Weights of a small GPT-style language model, trained from scratch on English Wikipedia: 2.83M parameters, LayerNorm before each block.
Each number is 128 + 32 x the weight over its row's rms, rounded and kept within 0 to 255. Layers, rows and columns count from 0. Numbers have three digits each. The size before them is the row's rms in percent of the matrix's.

# layer 6 MLP down, 128x512, rms 0.0879, rows 100-127, columns 384-447
100:195172106092169078138170208145116149125155145247120143139176092113093177072121110145104106134126124171086124131090144115116114126153102204123105139113153203108127106100128094146148105122115124
139:148122172186180123131134130107215139101195076123096137185115088133101103111124087111174180103130126076089171167162142123145111103057129126162155148077151137150134162120120116133112143173124097
113:019173124126113161123137120151107138071099104119111131104181111140138185144060149113129107181161120077135112135115112102150125128072099086146175146152107136126100077137138142090077137067080133
094:150094138132116066059081157097116099140111081117109142112182140118108122137127085136110135137106122143159123155059110148152117138084133093188091166117130153156096112144131187126108049111160134
102:141128148075137121187118073036119148084029141104131189184158105143085132183060058149134128163141115121118095160118175137146085132157134128122141102173079135118115140167127087109186129128118140
100:150154148140183111119094073133153118079107086108147110202137150091132169097097188182131147131192107121128071154175140116108176131081140114143098071149176174112133071167139087171174168090133112
099:128125190158110129140122145201161102093147166064079113098116105085119106144111159112139109104131177119108130124120160161086128106164120104121099095105145107167118135108152186121153134094144146
101:118131143149159114175179174129187166147213125074113106125136115119153133087079143107154122093131097123141079137154163116116122185135127134036172114112148083115115150110136138184071159171142103
098:154131139100165112086140150101163119154073183122118138124118171127230172092142111131150154197123142107071140118142090118160140148101121111184098186119138165101170097126120110138135147102142114
100:153137105116112158132155085102134109118144156177152092111138119121160098158171102116087150159057109122050121143136111142155195151173088130216159130165147105090140113136153109152093108097133132
099:107143121141159083113147110135170063165132091110106158047205061167124152133122204113148118092104124109145087150127024174169152056122153184064116099165128140120158208161057117101134140067151100
093:243187201083121140202157139198101159138107157116127072111136178172094114179149078133097128122057080120067196125111155067113112131127130217192145112116181143127112132134147161136136128129111086
095:098126114152203138128170117051063118154103137079121119186148130101120122182123149109103111148120120145122133125157159125079165133094129111147116084167103176182123109160136151151127189114129144
100:150189150169161126039118127113088144131116155089138096127152120116150101163113115128098147123155138103181192058131173158158119120140104134141088088183138111128115166116140071138145157088124117
097:147120142139142129100076162155147139157080133184168081161134134129122176097097131084149143146120115209150161099081131085167113101117107157111090137095150113177124108115069172120187124131099180
101:098131133080112113153121151167111122128127133082093139126145141121098104113173136107055131080146153161166121081135142103144070082156072153089146190094148121138107075088130097170076157160123103
092:123164133139159128127120146177112085123077091151092126097136128131157068173074104117145131154149121151080144146099134143172131094119111107210159157082101128141189114065150153141146111221128130
102:139126130079153142137079100107071142136131109065096086125125115164149134080134090105117120091104122083165072119130120101139151122106146139079179096128128067048125140091138124131157092137179105
102:176159136116174110125108109111171072114127186162092137099110156190076092131127132128145113145163093093122126131168194094120111093086064102091111171086165122149132093170079105120137122191166170
096:078131114104084142121171169088129082116077164071157138115056099137121103146137150157110104102205118091125148071142083185168127104125138117095124096109128114136116094114110113065112100141167126
101:109177082155128166108106117098114122169155114095128124144152164116091126157130122112128109145152175147093111151073118155109219144195173137074078114091131162067082166158159141121080128075132097
097:130112125140136111159080074205113109096119112122132124090157151052145136176138131169079180164125134126201133129098135133118144156198161110135099113132144057090119172148104092083137136100131137
094:155110091072125106103078134172152175150111132195111187112101122135138097143141037139106121087133051158147071141135180064122171084111165119121137123116143149175103137145119158099102157202078175
098:083142165136060092109164070118120152114151146138112211144097097142092119152186087128142125140136093128176186124111139147175144183069098161073110187147091165143146121169137152113123139101131064
093:150131205125128134120144132136101102117176079127101169140103135114087127142110123160147100161124095168176128140115137117121145104090154164124084132108197087173097167142101153158083131146131127
104:152091130157119154149158099091163103111086139083131154094104166146117134159114173135104092079117189115171138107122194143094186132170092101106133095124084113058126137134111087131160159146157118
102:114168164129147169161087153183120156197137122148226123195145099139110162075149113145125106142110168131068137151130083133111114191028122086044108170135146158117156174159134132097069128158086125
097:167119091138109186109123082207144170170129126146153058118105138174137174135100111119121137112119118112180144124121115138143092144138102092020070080157116091090132155149149087126165126137147152